Part of a small language model's weights: normalized queries and keys.
Each number is 128 + 32 x the weight over its row's rms, rounded and kept within 0 to 255. Layers, rows and columns count from 0. Numbers have three digits each. The size before them is the row's rms in percent of the matrix's.

# gate: layer 6 MLP gate, 320x128, rms 0.141, rows 124-158, columns 0-127
# up: layer 6 MLP up, 320x128, rms 0.141, rows 124-158, columns 0-127
# down: layer 6 MLP down (transposed), 320x128, rms 0.128, rows 124-158, columns 0-127
gate124 103:165115140115127075157139069145089164089117129131173126102134104042114135080056110096158105122079099125173123135081176111165150114043118110138085087124151193079129130165148107100140165132084142124111127069141073153117087087123106163103144139119081125113148077120159181143109177095155161137126116148127118150126100081078093162102195111149134186085098109149110110197098133097123125150121
up124 092:163125123132074187065135136192173140153093128116121106073041068121138129070156165108150139127140162065140151173116155140145113110129123153175110110125088103100114151132146130094141148160164067136137138147122184169097135141132157157163126168110165169137137110176097140107126164133127102179170156101133141091135117071183163187076189103106159123086097111125073113133110101162070102067111
down124 102:102118174142166171178180131145179171143100083147139182135136148140139164149123090131149132182149181093095188146142083105124109150107074085123194169147165140118156122181137084216150144109137133145076161066109095099155149124192088119100095129076137125131092155152145139123090106083136123117159134104169156127156180165096189073101123133111094158159140120131117149060109130138084118174129
gate125 098:120162119151100136124112119094100099168165131142139128141142197128142107127178156113122096045156119120181122161158083087144076101108110085074177126147117063117136143128069079151121128136115061136135151154141137124187160134110149185113115124146112061119119170143160078115165120130084144070141044127121202120138132170132163136129120164139119116144130100177080125187114058184166158104099
up125 097:138140198088107107125147130129107085081095128142110076107112101138139154107108151117121218152113153139115116131137104139128183123138127133161148110123077187127114126111148182131117171123121187155131101108167077140095137134200151059181145118137198160144094112116119173154078169144107103125142164158175036127121103110118172094149095083153171098105204136101184173129101130089118086138090
down125 097:108087128101133099120138127191139145149124120117103087151116153116127096153130092058108098120089096056075150090110197142154175108096182143102144102087109190109113121197183096090151153135125079064122148071113167096163126181227134124131192116100122125130135154135081165086152096117149150155108138102123127089137155124159124107189139115111049156111112111101146092137115156104095142100131
gate126 089:130119139082180129153122087148082196203122173121147100089090135130108106186106121104152173115120138229134141113155138143187122149146107119139187199185119115132146121115098127134121144128094107154143142103065136118088156109086134130173131097125133119116161135093139139144121118099148174181163114142119118141130198088161127175200101160081115133070136032133174110098179142113131107132164
up126 097:156120116133115135127195117153061123112112136159122184107168134109143150142112155107108135175150153110166068088147157191144115136121125142159091213127159172135130156157136084133099125138092102115168123185087150076181179168062153124126128154094088190096133157063159107154146104109080169163065139160135146115100086102131125188141091118119170136188101146143160171129112137154165112179173
down126 099:066141059113154153098157127118093117156108110106189223124095124114116128076167125141112152135093134132133169075123139118098095111110146148122050054160145159157138175147149123135108136135166045140076095169134129128155140144004095131083153133113144149136098132132135127150175142155097150166121113129164119104108171119045131071130111103147178174131141142173158129132132138114121140130092
gate127 092:089073163150128121122126142180103159155135102156100070134172082127126139142135148111194119092117094145177135120134145117095194047096099101150166148099110151159091142125149090195111096088133149089142217189074114100131147127112158152130129100126124137107121128154118114136153165100074125132130112122204130081135139057115182104123116160097143202104132067159139159083134166126148079086100
up127 099:165146121074194154172090136101092150134167116113135153111046111098096108137127144170118094133125101176117200068115147111112102197136219090109104171105124116180161177137114181118130107121150134125154140117117137186120136137119108143108094158187102089124150145116073164120078110122206137113154197103117073112105176109096168130133081109117132086084095090115144124122119099136084148106155
down127 101:140157161111134125148134150171121095180130121176129125110168124166068123178147167134180100123147101155157151103135149119091112169143150090145192118095117079098125105170129143136131120108154145138170141156123120129101091206255146112154118154116041137132178112130100143137120135069194064183141158144149095159102171155131155102123110087164144122133162106147134174125096155103091148147114
gate128 097:099137127116101118147124091159154160072104188091147178114156103135137096095144116228153168136167127123147133113094138100105128088180105175156124151114151095094180100099114190143114088111071183138087110121091159109146144139083150096142179131122102051114163128193159105142136122167127077138107192098063094142121077102102148099125064153108108157145139102130140201155134084138116134090130
up128 092:086134170127093092164157037159104164087148155112125150088170108122106112123074130123145135143129091134137065135112113162147098092174118155096113150184105116122133114126157148154181112127091153214113163097153155130159089125125178074113137115137104088146115127234146070139122112127089108179133173085090148095118116100117156085084138161118171159151161076149161184154159159140117130159183
down128 092:102167083076068131110104114137130099115162099132134126084097115121145151095184069175184123108113092107113149130106066142130108147136138134142121108160133080140168087102124098182117193130120130131140155125152060158115110154011135148068141108143102133145098096104116076088163160126144144115138104194140100103117050158138103175107154126184168137147172153144149128158068165081138143168099
gate129 095:144086037152181138167143137135120156094101124191167132123168192200139161164114141098091115128139144101120115134100123137092175189120140093123106057128113135085212135123137143088107159154139131121152160124098188081107115137141120077115101161166109197171092128119167082131157159128055172124131106121079137091171166135159134174129146118075164103132110176134165114133102124163148131122170
up129 098:179139103155122108097181127037140184153113144167074120121107137163141141113158119155162185106081112125189127109094124093112146109084158155094161079072112147126080129139142068133146141107203130164113170126168069111146160165121131176095196122172070066109161185128116112100054119136142113071166130137179091124161094112112157116110126130111102080102128092100148129118155117132162126139119
down129 097:114049152178101096116099173124077136154165137126181131122103159126132136136086165148182112085099148080133120085149093119099128165109185160145081127124092141084159183080110139149147106170097096143106143144111144075158123141186171131158064167153107110107124130075133089100095108105088177162074206100151154126164136064146095143166143174056136135167144137136102134131140101184117140164141
gate130 096:125121149139063082130124138102061107137144095154100069093180099099164183148113122084146138165117211120139108105106118075143073158165086145129132054159145087160124152124173137132094106080079136116130120153116156055169138130098131171144092149129103081162169097129075101149144108145101164107141143138128087148108197108085144102109078113102133128133117062172130109129117110080112215137115
up130 095:095100132149120098160084133081141188137139138105150144119072104114123124138122163161178048030142079143138165143134122189132181134133115145147127168107094175059114148140143052083146097137133140134157090139124133172075107154151168136132161145146175159108111193085114200182061126140132139136172097140060126091100129126134153154146113089146127172156118121125115132089139098103172093086132
down130 097:103121173164146087131156181169130121070152128113097105145124133140084132129158193129121138163111169139092121086056189107084178122110119067076103123173128139147106179154128144183076178104118105047104153100152189198110200143101162131125127132181127096074146134140156162147145137147092139177168126137109154115076152089093132108183148138135118094132116108127155124113063110160162138111142
gate131 092:156115086119140111107165088134130112077115173161108137164129125161135131095179125148136158088058062053143135151132120134083091189156151142173044143153160114129088137135138129146111136105139133142100122128102056095110137140160183104184140122168081122138155156120057114127123082138147080135156139183176184133187167161142080180108102129124149147100125130071162116186108129094069115095117
up131 099:122115155140121057117145124076114066115143204151089110098127165111100153138168194154163079147152116131157097134154119126146153165164109155145088137216058137154151107082123112090113114207167132065151119108132116132101091108119039102135109108107132084135159114129154179163144145148152075075123134154160115108102084132083090128144111132102143092103076099104127091110131150106117205100145
down131 097:143163144105152111092114101137120123102147151123133141114156147136152134039167109165151111116163094150131120119130101162137141083152147127107144110131116108100043180066174091113108150099136156107154107200117135135077125170077185121137137113072141147155067140195154195142160103132168112128056106130129058142142082114143106138107080113144114113077148098163139060082080139131086130073186
gate132 097:102193189170149134200135141187112187111112108105115174165116108124086142127165109157090138140155102151139099116124148093145097124151111187144115080195085150107078108113180105088119170088136112119138144162089116153129158061173147113140155155122117066124162136125112077101073145057128102168102103105099087093175133172142145151180146174111115064129096177093130165134119084161156133113117
up132 092:106156159107124064169117196134168154157102151141125123144112112197117170144105197141135167129136113140175112133153163161093150164176108153215105104160136183177090093167107135145143116097146053112144100131081167115105128113163130173072098117096108075148154132104128081123086119042163147160137116152150119076170143145072132123144139145122116173124136162132159141110171127129182147071169
down132 103:153118138150116135123116152154139123157165112155128133119074156173063183135110104112075109119105145100125105103116124089136136085142124098136162119140144133125188168123134096066162156165100167202061191116125185086170123095014115116121104105120131171130130130160111106087186131112127165137118157072063099096082106166139117114131166119098133103154165125157132102126136156080207115116194
gate133 107:056132176127129089169112087112114074163132110169218110110116093121121124137146110093138191135124132162194130101123101092102148085158120149174136098144239156128137096162141111105150065172048091144114136065132164089091136084137150162109114143114156163165160124090155147158112161134143093148128177091151139151132175138164134096094123138133174131133105177161092131193124100148113118138138
up133 100:117169089129094142172133199161123121091058101099122111123171166103122104095126107150151117149167127153079071107134141103121125143115121088145145202064117149071086108085106171078096146089106081174092117086120149163174069062147158144100173126127147124165106136125120164124108095172149130104182156131124116195101127102086146117123149114141111145166155127131064129173133112160070125142046
down133 101:117132137126103168102114186151075111177165115100147142094123130141115155119124128128164127143102167079118242200121082147117156122088145084103083119140132116134134088146095125162140112137140158150135143101139103099084141130139137075099106050174109168120094116148163112090168154076118132114153138141128221091133148161170115149139034199125198117156122119147128158138157120085184140147113
gate134 101:149134136161109159113129116136124090151091172090127164091132145107118055192158089131133146110131121071119145169148147187103107099156142117097067107133147118136149150194137149088085152056106093136088135144147169171154122138144168143115121136181180153132086149192125104089112106169106181134136175119117125073137158119154087131134108171164121163195113142195132127142095037189169106122082
up134 096:118147138112085115103107108112172197073161125133119130148107103144103128133157130166112157130170120101123109121132141135155145168090107153143134140146137133062094162125183138184172112159132077202149100114118212155145101158132157108095162173181110076145124129051195129134140081139166126187155091113084057104178124097108139140053132128149051076107084137108122117131087126124128100156156
down134 096:135125102090114122101170141110065147155111145066107173129093122195192189090049133144128070105149139126099149073149135137125132117192122096126093121165076174180160112137134109153146124106104089117141140064140125117085154145139115100201151127141150080149147094177145204117089125143137130093086152148133126156084098187101116167096143087155145156131145192124176095122158153086155160136153
gate135 099:159122129183141137113111154082072155104143131137141067167168081195152105110121123176146167123194093091151145092083107140122128081127148084140075156115110150158114165082060111138104141107125139138142134064105058121069089160130205147149114119121142057116158122061108114116102118142093150188157074156152114118148123149111130147120148062161147147128122187145139121204149096143130133100163
up135 106:113127200123136099163112051127176103138151126146138126142067130122100110203104135156129097112093183137082173144117093054169131205144232184070123150138143106151132158114150102148096136131143177139150131193118088124118168162163140136168132125196123143152155134128069113088090116089142133136089085105141134155130141126179123133117157089078143144084100089119070150121119156112107107119116
down135 107:127073132037185122141125143118120136082155137172137160073113146124169107137135089100136171113170114111138140082128055088126183142113093169139144094150140151137171161079133121147175072140157132133072158146097149146107160127165142124133191124159138202124105104122128174162145137055152166084106123082077146138089099114139101114111157113159175069048123146087123124125078092124121144110078
gate136 103:137128068111150128090120149090150109139160157145151121085123183089091151144169148111173168192117176105110079177135148140161149142112109136113147156110143170097159119116152181151099124087103172101174119125145154139117180132145103154178142062179157204166113137115119110111091113099121102126128128113129145098185155083089120060118099103136139139189078123109067191187158072160110132174067
up136 100:123099121173080144103140130122134121159083125099068106136137145187125189105114111174088089102201148164121099119193024144088129131127137129128161110124156060088122117159137102203118105101160092128153105163113149118149068114122120135121179125181082163147142107141076121108148147120073119121119105079129156129101180166171163191149132119098110135147146196182115128103063135129159119112156
down136 111:137158170119143070115107170091144108096158162157106192111107127110142046116143138166148160120151089084139108137118073173118110143115113124121102145144135162094087089170133132084184134144113131099122097126102149107096133130105167147076131162106136099151065149134150157100077160105196145169074075102102123040103123107090158146107156126090062115105161137135130055213149149128123115065117
gate137 094:137132115131149158170128089072085135104135104129146171152093077133174175133172201117150104090116063146133051120189178092166044074098160088101102115095164111066124118106097131151093115153140102127118159124173120104126086110101179086153141111195108174135105149123147146172135140177129113146131183119098135117155114112109071150090144166131046110114086118087103136136145137122131079145130
up137 100:092112210123127099163109103102073100162079126129138184177137143124112147184123148092086168112111046124112114139144128163149156084161120068153127100097124094113167145076150117160144132088106077097142144157107123142085124143128159150092117077129086172111131101148192142149133105103072148158132089088118155143107070146122167109096212128135115138114118111200090179111075186151136100081107
down137 101:126111119106141131152119148141096158134130109120144129137115144130075202107119129114084149129158144197058181151176154196116166150157130169118154126124111161145129136172116122175140160081093108133152114125112191104109143123048140165051154154106119123157094063095156124096130132097078085128110127146207176127150149121219130113136167175154180139111177093170168114152143137070108135165135
gate138 102:119167152169110138113149112108100109104150096122171145158118071127111137088065171161098147142166134159081125121079142114146132128179148143091108157126129125112150142124150178109112146135150150201120117116077134164129097136186204039116126103192159089150136108188144093098152135154121129195139135152186116123134111120105109147177135109102142150122104188142172126227128103199124132098057
up138 107:071118152147146090105101154114142197170106130134178108140196107152122152088136148105142119149186118116111122187132137118058157054184149151084139129113100107162126092126145084126118123159107096118191082146070115184087115094159129071118125134186189079123054107105151090114120127109127154121123103186171116151124094074099144151152175125109072113107074132116113120121137141183130165102088
down138 097:143140150090129137116081151115086099124108097106101133116121097118117110172147098172130101125094113156112113099104133154115101169185122108120118108106237131125175183091099125152165094127125089147103162102127109125149097101029105121081133076160103114132115112129168143098154126164166145179139156112083045116177107199089151125138123175138181102118095165174107136191175138095109070093165
gate139 092:168157144090108142124120147138082110102121094145115115080116151132162143128131129156151108099179143132119165146145104159169100100113210094112147127202144108115146131127179113127097134138086138161152098114172057090141134101141163174183163215081190131161223091150142030165139131164127117151145149103107151220133133133123130100167172129142081144131146124136122157133110135124138188098134
up139 099:113130167189148114196128130122156140130125125151166128138155105111133063149167157164104121137132092174081134134125154087148138169115103134134086123086128134115133126102156177157205100152221074127127148136073156127114105113109106088101136113168103132168069113140127136125090106108122087086112075133179106128098132108180173127156040131061153083045129138151146091191142123129099101159081
down139 099:122157129113161128109186150105100058152138093086139141130153146138115160145126081169104122098128093104091092151121105152181115106101117146145128115135133157071103097125193132092088116136078149174131162088122116124137149094092116089127122066097101136187197127158133090150131216119096102116153139139068157166185163058090117172109094188175118201132181133134164168120152075147145124104120
gate140 097:115167120113161145120102067124183090174166156134174134120172110095135129142097193131170100087222112111185113114122099061125089142171106104114102171180142104158167137074119127103100123094137093149152113052118058179105170151072129147097131102152160122104107124148106178153146160154170149153144097140173153137089149103052136189167087147129127151116142137153111089128082111149127140126115
up140 094:111102139096079104125104147087084129116110128137119046165170096136188149093140093154133124110065129154128111192133122111078198116115148177131150168058134130112006152090121129183161141094152131131095176147131160148192107127163102052146104104135140149169130122128117175170103121113095174153119113136138160096144125110094181127107118061174116141168118086160112102129122164120139112126139
down140 089:147107127123103063130146101148186143104112139105088041149105134182096195126136120104095069116104130171144136106133140123125198119068141172115118101120105131128107183100143186112148124164122091131071135131123164077129119166255112117191130125131156186142162106108091152146090102110104159121123131081121135166163149136166149095125147115113101177132136092131150143112111079164125192138102
gate141 104:127131126154190160109168140155133099068120123127130076113116102135077117070106087093158106089116141132124078093154136110152090133083164116121088076148143152061138059119063165189171168134107087118059141138082137136166094177156172174041083108141132145087124119127126110133138149138109141138105091128123114155154068131085172082143112070133090182144129154100071150124108162130100108154126
up141 096:169107112084082090150120141133201161131148142152145152178142142138142124118103127083202140140108140136163150099114121161125131137104106154118108139097088112125077139185137121101144035108130147162067144120112072148144193071128126152191153118147162125135116057093131162155132191140177125179068162184069081129118185119160144121177173130092142147132080114122158099112165175143113152095143
down141 100:115131059153182146120145123135120098145163128081099116120111116159153123139107111090104105071119116178065115131104155086138112176141113153170095131131117114083120117151116204197105088108086125131069134147109177106133148130203165140092083123110093164092125077129141121131043170101111170140107132127122149067131133111061143136098072092128137144098131132083121066174058103126070140167164
gate142 103:119092064101117119130136100139106124126131121117098125123158138104128150169133178167112139130172120111191132143111063171166131074158171092083166116126183164049131133109113115137125196131170111091151128072167128125155169122093115035203158158159162114182146049115183088159117144131141151110130153139075183096079130073121190126144183133120112136103093136125120124140159129148135108121098
up142 105:138148106151157192096109167100090123102107143120075114096149153142146094134134126085138102113108098197109133117175206109128120122164104134130099076115121081110147095080144149091090135073148119112185140177129091138105131165123158168099143136096080130097153169158111055100199129125150010161155090115137105114167154146133129177121127199141133113145133116120189123078091121089105159161104
down142 103:068119112161179152145128172085111191127116095173118090155177115163124107108121149121125079115104083125131122129215197143152101152147117108154155176165108095124112082125149161128074136138166154128129112096140095162110131038216157158114133150079140131088159116102164170135148153108136151122100130089161135129100159141195158156168102075165137101096131186148143157171122110110185185106128
gate143 109:164121097053141097080111132120102070143174093153137062108152076140110113087186117076140103158108110108112124103117123136152171121157140161118116111147061152105114138129168150116110116139074155064102095166112076102146101098148138151103136116162148168161166180064111119119122162159146121113146112054145131134183100133065193155184098116111159105084112165176141056133180115088154136099133
up143 102:114118104130142086031102119125156118107171116079121087097162097095086123137142110103093113133090102143122123155166084181111175107171153176153194117145054130161137148157164155129117123134134164071108086131129115134126140155181113092109081171111099135158130143057132173073109127177213098107099144124107103135155125076094175101134183138109137143154137183146161078132184153098106084128101
down143 096:113170128098087157115122113172133154130139092155130076131079133112156165123116126169145104133088075084089141133130116122131078159116132130118185142140119123160146082107144134128117082129148114213102146135085096118149113107027117122104112115126130163161073106169135130139158121108084151130147100160173117094152071161123119106129144134189207016143086111092127187142064115137199156106102
gate144 105:126114066137147099172063115084128137082164077116145108091115098103102134143100224098100115114068139124172133119134088135148179175138051106111112135120112139117213121104132085115046162103124122189049097131128154114126126059162133118123098144132100106114119131131114115140122156145136108087114121163093129136135123101201135151075153090138135070073078147114130130143157162148142144175084
up144 100:138074099124122143134139136194073152154163057164196152095124140085134119074089083120134157142168147124166139100187140115138183142122040113146095082125066097162118153155123113146147094148132120137085107124112095101120110122102062167133132109171118088096156146192120124089165148125085074143155110105130080134088081108165151084136095119145067149110167141130134176063132092095146082124150
down144 099:125147113144092143108149137125126142112093132160116155142188127097082104180154169109168177192130117102094153138136167156127141077164111063156115143148185156155113085145120149114213113133148124166139171136119130117154140166186071096097096163171128082139108128096123159131111224162115126158087147096126192168173173152204081095132095112126128079194127146104098138135108182139127141108106
gate145 101:183150165107153186117157179131153162040150182173135151115151115140067084097131081178107091125152167097138117119134154152122128131111156128109098112116123136187160128162147218113104140172088154172066148088150161143160125034138121141124101166141124159145102130125190121077132142095132128165124142142120063122133143128125155159068094109099138165095089113179155085170145116081140153105106
up145 102:062145094109177133107143120110106155158155183152143131113109142148066154100126138126087102164168178118112165126124137154130074126144165127099122042118208143163199110161164176143142085132116082147112165103138134101100164034155149139118116183146122111131108158067145166113100145106127140144106127127067104162104154105074100098133160134074087119069068105171143153126152097141124100075130
down145 099:129149151101099197122096121121165114079122091175138082130160110100134142165130115163145062128075131102153135122135123102184069090148111122170136110080094203182163120126069150099161119193080158157097124093102184146166116124006107118133103096150131154126136162077165116122158156102105131138124102129149142100121213175107138146140068131117139127116092132171126137126150119083176128106124
gate146 103:169142096136106141138188130100136130136152035093123064138102141086107095093112132114150072164107098156147125070076154124104090148144137098111173175091113164107100103110142148145065074117125049139151151087139084115188127183119109168127134129158177120076135155187092138140138099128094147153119174165139160123109115120216134139170126114114165098112112102112111167102155090149130118214121
up146 103:180134095160130179122118137114107144117144075070130118150144151054139120107141126123165141080084169156161089119142166091097065116074142132108102143067115145065110110208145164159098062109125148127164113107155112082156096121159078164146155082175161142079088174105129099162123136193093090192064102128162123149134104123132124139127103140148107094126113204162141122167131111140150096174145
down146 104:114117140112092126083140124074115074154135132124150126082159122148115053084089129198140144045076172062155160069095112154112105152126139101125107115144123093168182076151134165149165101105126182145097104137150170134123159100065085147102160114137107103116081121081162096092149149127157118133209137076100151168096142149071173141080123147145146128127090136161171118117126189120104091133151
gate147 096:099168141116133126142066121140155117117167076110230120119143171094174138083147161141125181095138179138110112158081147131114124129158148112087156125111170074111138156087074151158129092149159137104176125110121116118084147143155120124137102117074174120137157089116138144111126172152139215059168087085127133131118113162050169146097093137100119144111126087098188156192125074126199139146138
up147 103:113123184133174123203147095126158103094150100110085128143106149131081086127141143115137096099144138124144150097156120093106164133132092093116153140116163130126154246134095101138140154129124145055109141152092175079150115188157106076162127073108156142149071109167131091174127149072136114168104081184184125107142101058110169119093185115133113165175123157138107109098104141137158096179166
down147 098:093146188142101077087146112087192089119113140130139092149147110110120138149094190149162121102117128091128115108151084130160105124083107146100124163120138170160086128143155130135077079090120134165097173153121142120097086065097094116127136056120138170126104085202071047144105148099119078077145152137120148122173168141116124139163071091102187110105140099140120195115093125151087092055127
gate148 101:084089125082138139163119118123028131139141133130165079121120105133153121169069129072160146135116094132139121124167114121134150105124147161067145116167140212120175102106104180134187152146137129081107093111139128125129105113157130165124115110125123101110107063153116098086127169056130148150198149028118136136144152117119061130144070100176165127066122124163192093117131083110115093122150
up148 109:128176070135171162054157097198114127171147155135049176086123160148132089100191122134145102139128071163133124102123065105054106140089169141162179144064154135113142111072152097099161155150141065168084122167144123088170100120103156107162146114150107145154144150175146154088150137128120139055124135162144130157131144134128165098159101146135130122134157066148115135149129157159136154059110
down148 108:134073145098119104077154162117087151142129109096105138140176211189160132154138114099122136080117091102149134158180135105111110120112175103145193148088178124090121095129146132121108135105149129162161156164188086094110105165239142151120096122138074133138113137114126171094169080075179138144094155124136149151136217095145130149105117105130125193133176055128148154117128138131122185158136
gate149 101:076120111131134108144128166151172103084136066127126105134138136149115184153106157120088155117142176080178144149127109135157155088149134065097063107205138136077139069097166090129129107163147100135103152052216128074112176100192168137116109126176128114151119171153121133119152182145144119105134127119094089194122195155134181088148132142108117144058117122148096137113124079118126119135172
up149 101:091070107178116168136075127132161106129136170071109140144091150144154151140078178122147053101121127120173115119172091105114106132097048146085073100159129188099101103099119087136134199103141140140142118145169139149103135167144103175095085137113209121130088122148119142179141106133120120136154193093118137096091163196138174182100137116081087168136107112141134159069075125126094128147103
down149 104:101106125121121137144097136120160159134146134097183112117084078090125146142089174142169128168128115112199122147126090114118124151128139128199099090102146117142096164105170097139095133142115102154060125066132152114126104141157146108017080138168186116095118153222087150109146137142164102129196150131103133085110125122119138072080087092129097182064061138167135131097155112103138086108121
gate150 094:143143149153175114117122102152142104098102060148131088176203140156138163071171107113154113146151124075158122085138108111107146184140082170089136117114151073110142146123197079214093132141146100139163052183130152092124080110165123126142168099152129211165115135150104054084129105152126185139105137110113122177166146079125135095077141162130087111116138133125129125130093096158118175142134
up150 094:045068156117146177146143141064119160133107150061154133145126112085132125161167145132109079116089111162109133107129162123204139082111148129131069138141093169141141157168142155070109080124123063117141172120130151168100119182164153165080088184162123087115152125116142183161157198139188111134120139119117152056127127111148134125136119073138173145111113095113125177105091166081113141139071
down150 105:109113097151123132163142097093156107119144080098113092172124119144137033092163115157098085095092114131137112086160100143111112150184120095153123118117108166116133120130109135138078119131139150091127134138155146102087172170005070116140149121108168178135139139145134107077154186127096142086179125125123030099129134146107097122090195087144169118086134091120168091160089108146087188134111
gate151 094:116104155104128099171089115098038145121093099119182147105080204130172043175090143165164187103097116126100145116117149131120106131146170098181081099154085096112110178140163122130151107128190122118141118154098115067139148124159121127159128131190146161130109091169122104132093141095042140124129080141103119133121165084060133164124127105094093099170084069112161110124102103106120126092109
up151 090:110095134145146126070128142140123207129106149151066109167148112094078126092195139065168088137206152176157120137134130105086091184135166124083210129140123143128117098109111167089168156155121164137158163128136160059114159087064063120155151152095117135094115101102124138169168107150193112112129115142120128169178091097154173115131113129166130080072166145168098131153112152151141136122117
down151 091:115136136165124130100102113159119110150084156112085103100144140143096179173098140112155098148161129198147170132126138105167125100081127071000119126125119172144175077114118102117160134053170144065116160117140149073146116106142108153177135131178103133092200110099114140127131098094194122146126168131166094203149137083081105126143079120108135140087092096119096151088096133102141101127106
gate152 099:086153111047138123094193131042148083113104159056181070148162132117163120108103149124138116131136165132096100102079116145120129136167066106145078115121156150139136099171144158139150093099106180153101105069119127103136132135139099104098114135164128135108131186111139056145078111158124107106156131055146121114100113048145106099117096131102156136181148136115127088174154109053151187130156
up152 101:091115166137110089115118156099072109118143115139131197114068098130070086099092144120112143160149143122156129164075155110107174185125116208116133116099151145124098100123101143137154119104160087113145117135103110167096106146167136115105173041159202075163077118122126130095083154089133123150153106136157141093151195148145211145108111149134120094068124127176145110119098169176100056108094
down152 095:097117113097214131134106151118140120098121145081140113102146039153170147129128098094083075177086143122087143051091093124154072124081160147071177119198088138187139152111143109143113153092107153127073106105100134128173133125095125126169121175150139152091151108105109081114193110101094128115151112148099116202116137078090101116104082145116112127136126113091120141118166082091140147194161
gate153 098:166127151070145104106190096140144142169128039149116142158135103155092145139150113080103174100122094123149063116125121161163152116106124083108058131134163235069132152190157174111133120148082142130105095110113121108112143140076149159128146165147097148113159077105132146108129082099066150142134131158124080062124139166176163128116140133107053161118138113144109130138092075159088178124145
up153 092:112108116111123146061087141112106116095122142153144055167062138162139079139142144126152130151124186082119170120120180151124129069143076110141108166154100125164102160138134127062105149089084134147137125110195121117140106191112088066085103161134076119120135068179099154128120104110119134132187113051103154162163146087141142077093182207147173122167137128159105154129135188130100118135134
down153 098:170111150133078107151127136104137196131185090067140126129147103139114103162172146129110128077087114092126135098090098165116101145114099106091088170091159140096129135133103158124112121114097187107141143149136163164108099141064148087108106154135136034157146161168150087127131126123121152150134166152101096110090118151136183159078085084172188206169113089116187156079145085165115206112121
gate154 101:146184118116062159143135137141120101091123132064138121169138090040179102149070143092145052158092140118106187160138165106134060214150170110123125088139126135136100144142089212153139097153090133128142144184176107186100120106140096126135176098112118085186062110112119131114127116098138101158168111140106114088096132049093126134164102114119132144111133114107163143094132149100116128098117
up154 102:176119123083121060132159107164141149133117087137095091094093111168061139091146079161116153101098093088065099094156104203153176166119087117093139216165123184092146212117117119116129149151127120121086137166068092147184138135172166083110126176147102113123156140141149155129110128141156122121111161131150163110097044145156130092123085093108115101144123182132143098122177120101108117157144
down154 100:160100077150165144112120137115187105126107130143073052140136115112138045099116105122174169139134062123142180135068101098102151192086143112103125151098056161172084079136093171131128131120128108129134115127133138095150122143129165090156124212134099130121102108142127134148116092094103106109118040142098135070137166071115091116132115127128172147061120158110107158132047067143133116130127
gate155 108:069104148165163098130115129135132154096115122169150057169179149065068160132150145155125120096130119099184114105139181145162116060089136140173121086097121113105164144110141123105090098148081181152121165105128156174134059084153121099094118135115156143140142167091154150157079179079113149129121102129179077159156080064121144089090150101119131120194146172215126154111130149136143164117100
up155 107:106157145140137128100150098094101082135166137159097155080132173143078163107117203109158129160092094136219096165073093088139134067083157153139077131094158101120140142101192143097123041110164169154160167160144152153161151121143150124070059161102172132155135117096173119118120134088121144145128100118170124144155108124107121124140134134087163141102132137192105077149139138203169163122092
down155 100:079191067119134170119157086105150092115107132124177088152135125149155181111143129108115131065150105129086182084138091128124123187106152155094115120058141124140211100082135089114163101126082070125149100118064080149111126145081142183120088082097123128120135148089162105098118061131130160139107128131101121147148067129150158097136132139101159190144137150084094149168165104116085115203152
gate156 105:140168117122132132149159075095142117131190087164113154121130058064112133108140177100115114139075142150122102162167151171147159050065132076140110159151101156148081116093115105157117130140085082109149148158171118076180167112140174140099094130156196178088145165126097101129121101131079134118160102096133136090165127139123138174090168170138122116111113189104150150220107166086134091088122
up156 099:137078118085095110135116136150138159114099110141147149121138121181070121108111174136101129074117131087186128153065174148122140108155120184090167160189172103106186140167090080122129148172158098168088050131149136103087157126119180088080133133126088085113059124146079133083092107069174121149159179120108123103116111159129124096122167098144107095108138121101139047140062143152153116087139
down156 099:140123150127127113120116173142143153121103167121132152099102176134104102194162157106125117146152118099136154080117112106108052193123168129139105118152121099085150154107122165095079111082092130153129143117145180195108097108191111106162142082121026112149108151083152130130144135175088123157161089160127176166099150129066117173158146092158184091150099112143105030067137149141098131095092
gate157 100:154142126095064168180154085156167145083142046104125150137061136148149111195155106140146124164128131130138130124164104152126124141137149129095164167142144104096155156141071195108124151131178138152174087088135126078179079112140081112109163156132166122192161181113092130072133124181149124170084129129122134116126145100094110085158126145125101159164164145071160037122135157081069113126121
up157 104:147145099116106123121062199116060180136116152080112122106130116145130094133129156117077132112102189079167098093125133155178190160174105155119142127086158105169156200122135129106140142112119154164106105158123081107132181158121129136133132117064158110128066130109170134126159137052114121126168180117106108197098179152149148070103118203110154151174075170133112157113115100109149083098153
down157 109:166115134153081128149091147118121116175096136119174118163087081176113055150157225191155158106178179141105126165133113168143147114136171167097150171174113111152111134100158138118127169128123169150140083115123114082100110118110127095154143141061159167118092162188109122051158096082132133109135145104141137158135185110137067171087122117095143108132213130099136083140151074161148145134134
gate158 106:125122143079118149151123134134121109118092103092104168125132157156125163080138079121092091086131127039165112153149105118121124113123146078122147138109105120149162137099141140134121075107077064167132186070143136150151169139108143195126110208114149095125088151150135083182075134148171144188130188122206180068172145105171098108141085160135143120116121160121133173154093135159111209117143
up158 098:116133084123156130133070143195101132121173132120173118108186069119117157104169137178160097138138180145204155152119133116139163109148181113127165119085082065171141145106173158082152102137144130115101119139136090071079152109159180166101090129115115196132197103152106127125105112173162153177121100074179093110076108125167184134124133081067142132109148116138144119165160108114156148108078
down158 103:130163175110145094160098116139133141134173125161117085143135152123106077114087179177165162059152122120144162116090075172129145142154123178138110117096188105115128145124087152145149165131097152114133106135153113123134115104095090101158111139214121087163100064102120111085162104138135155140124139190111147080109023146106122073152173083144140144109152129123178122134169164065172044150108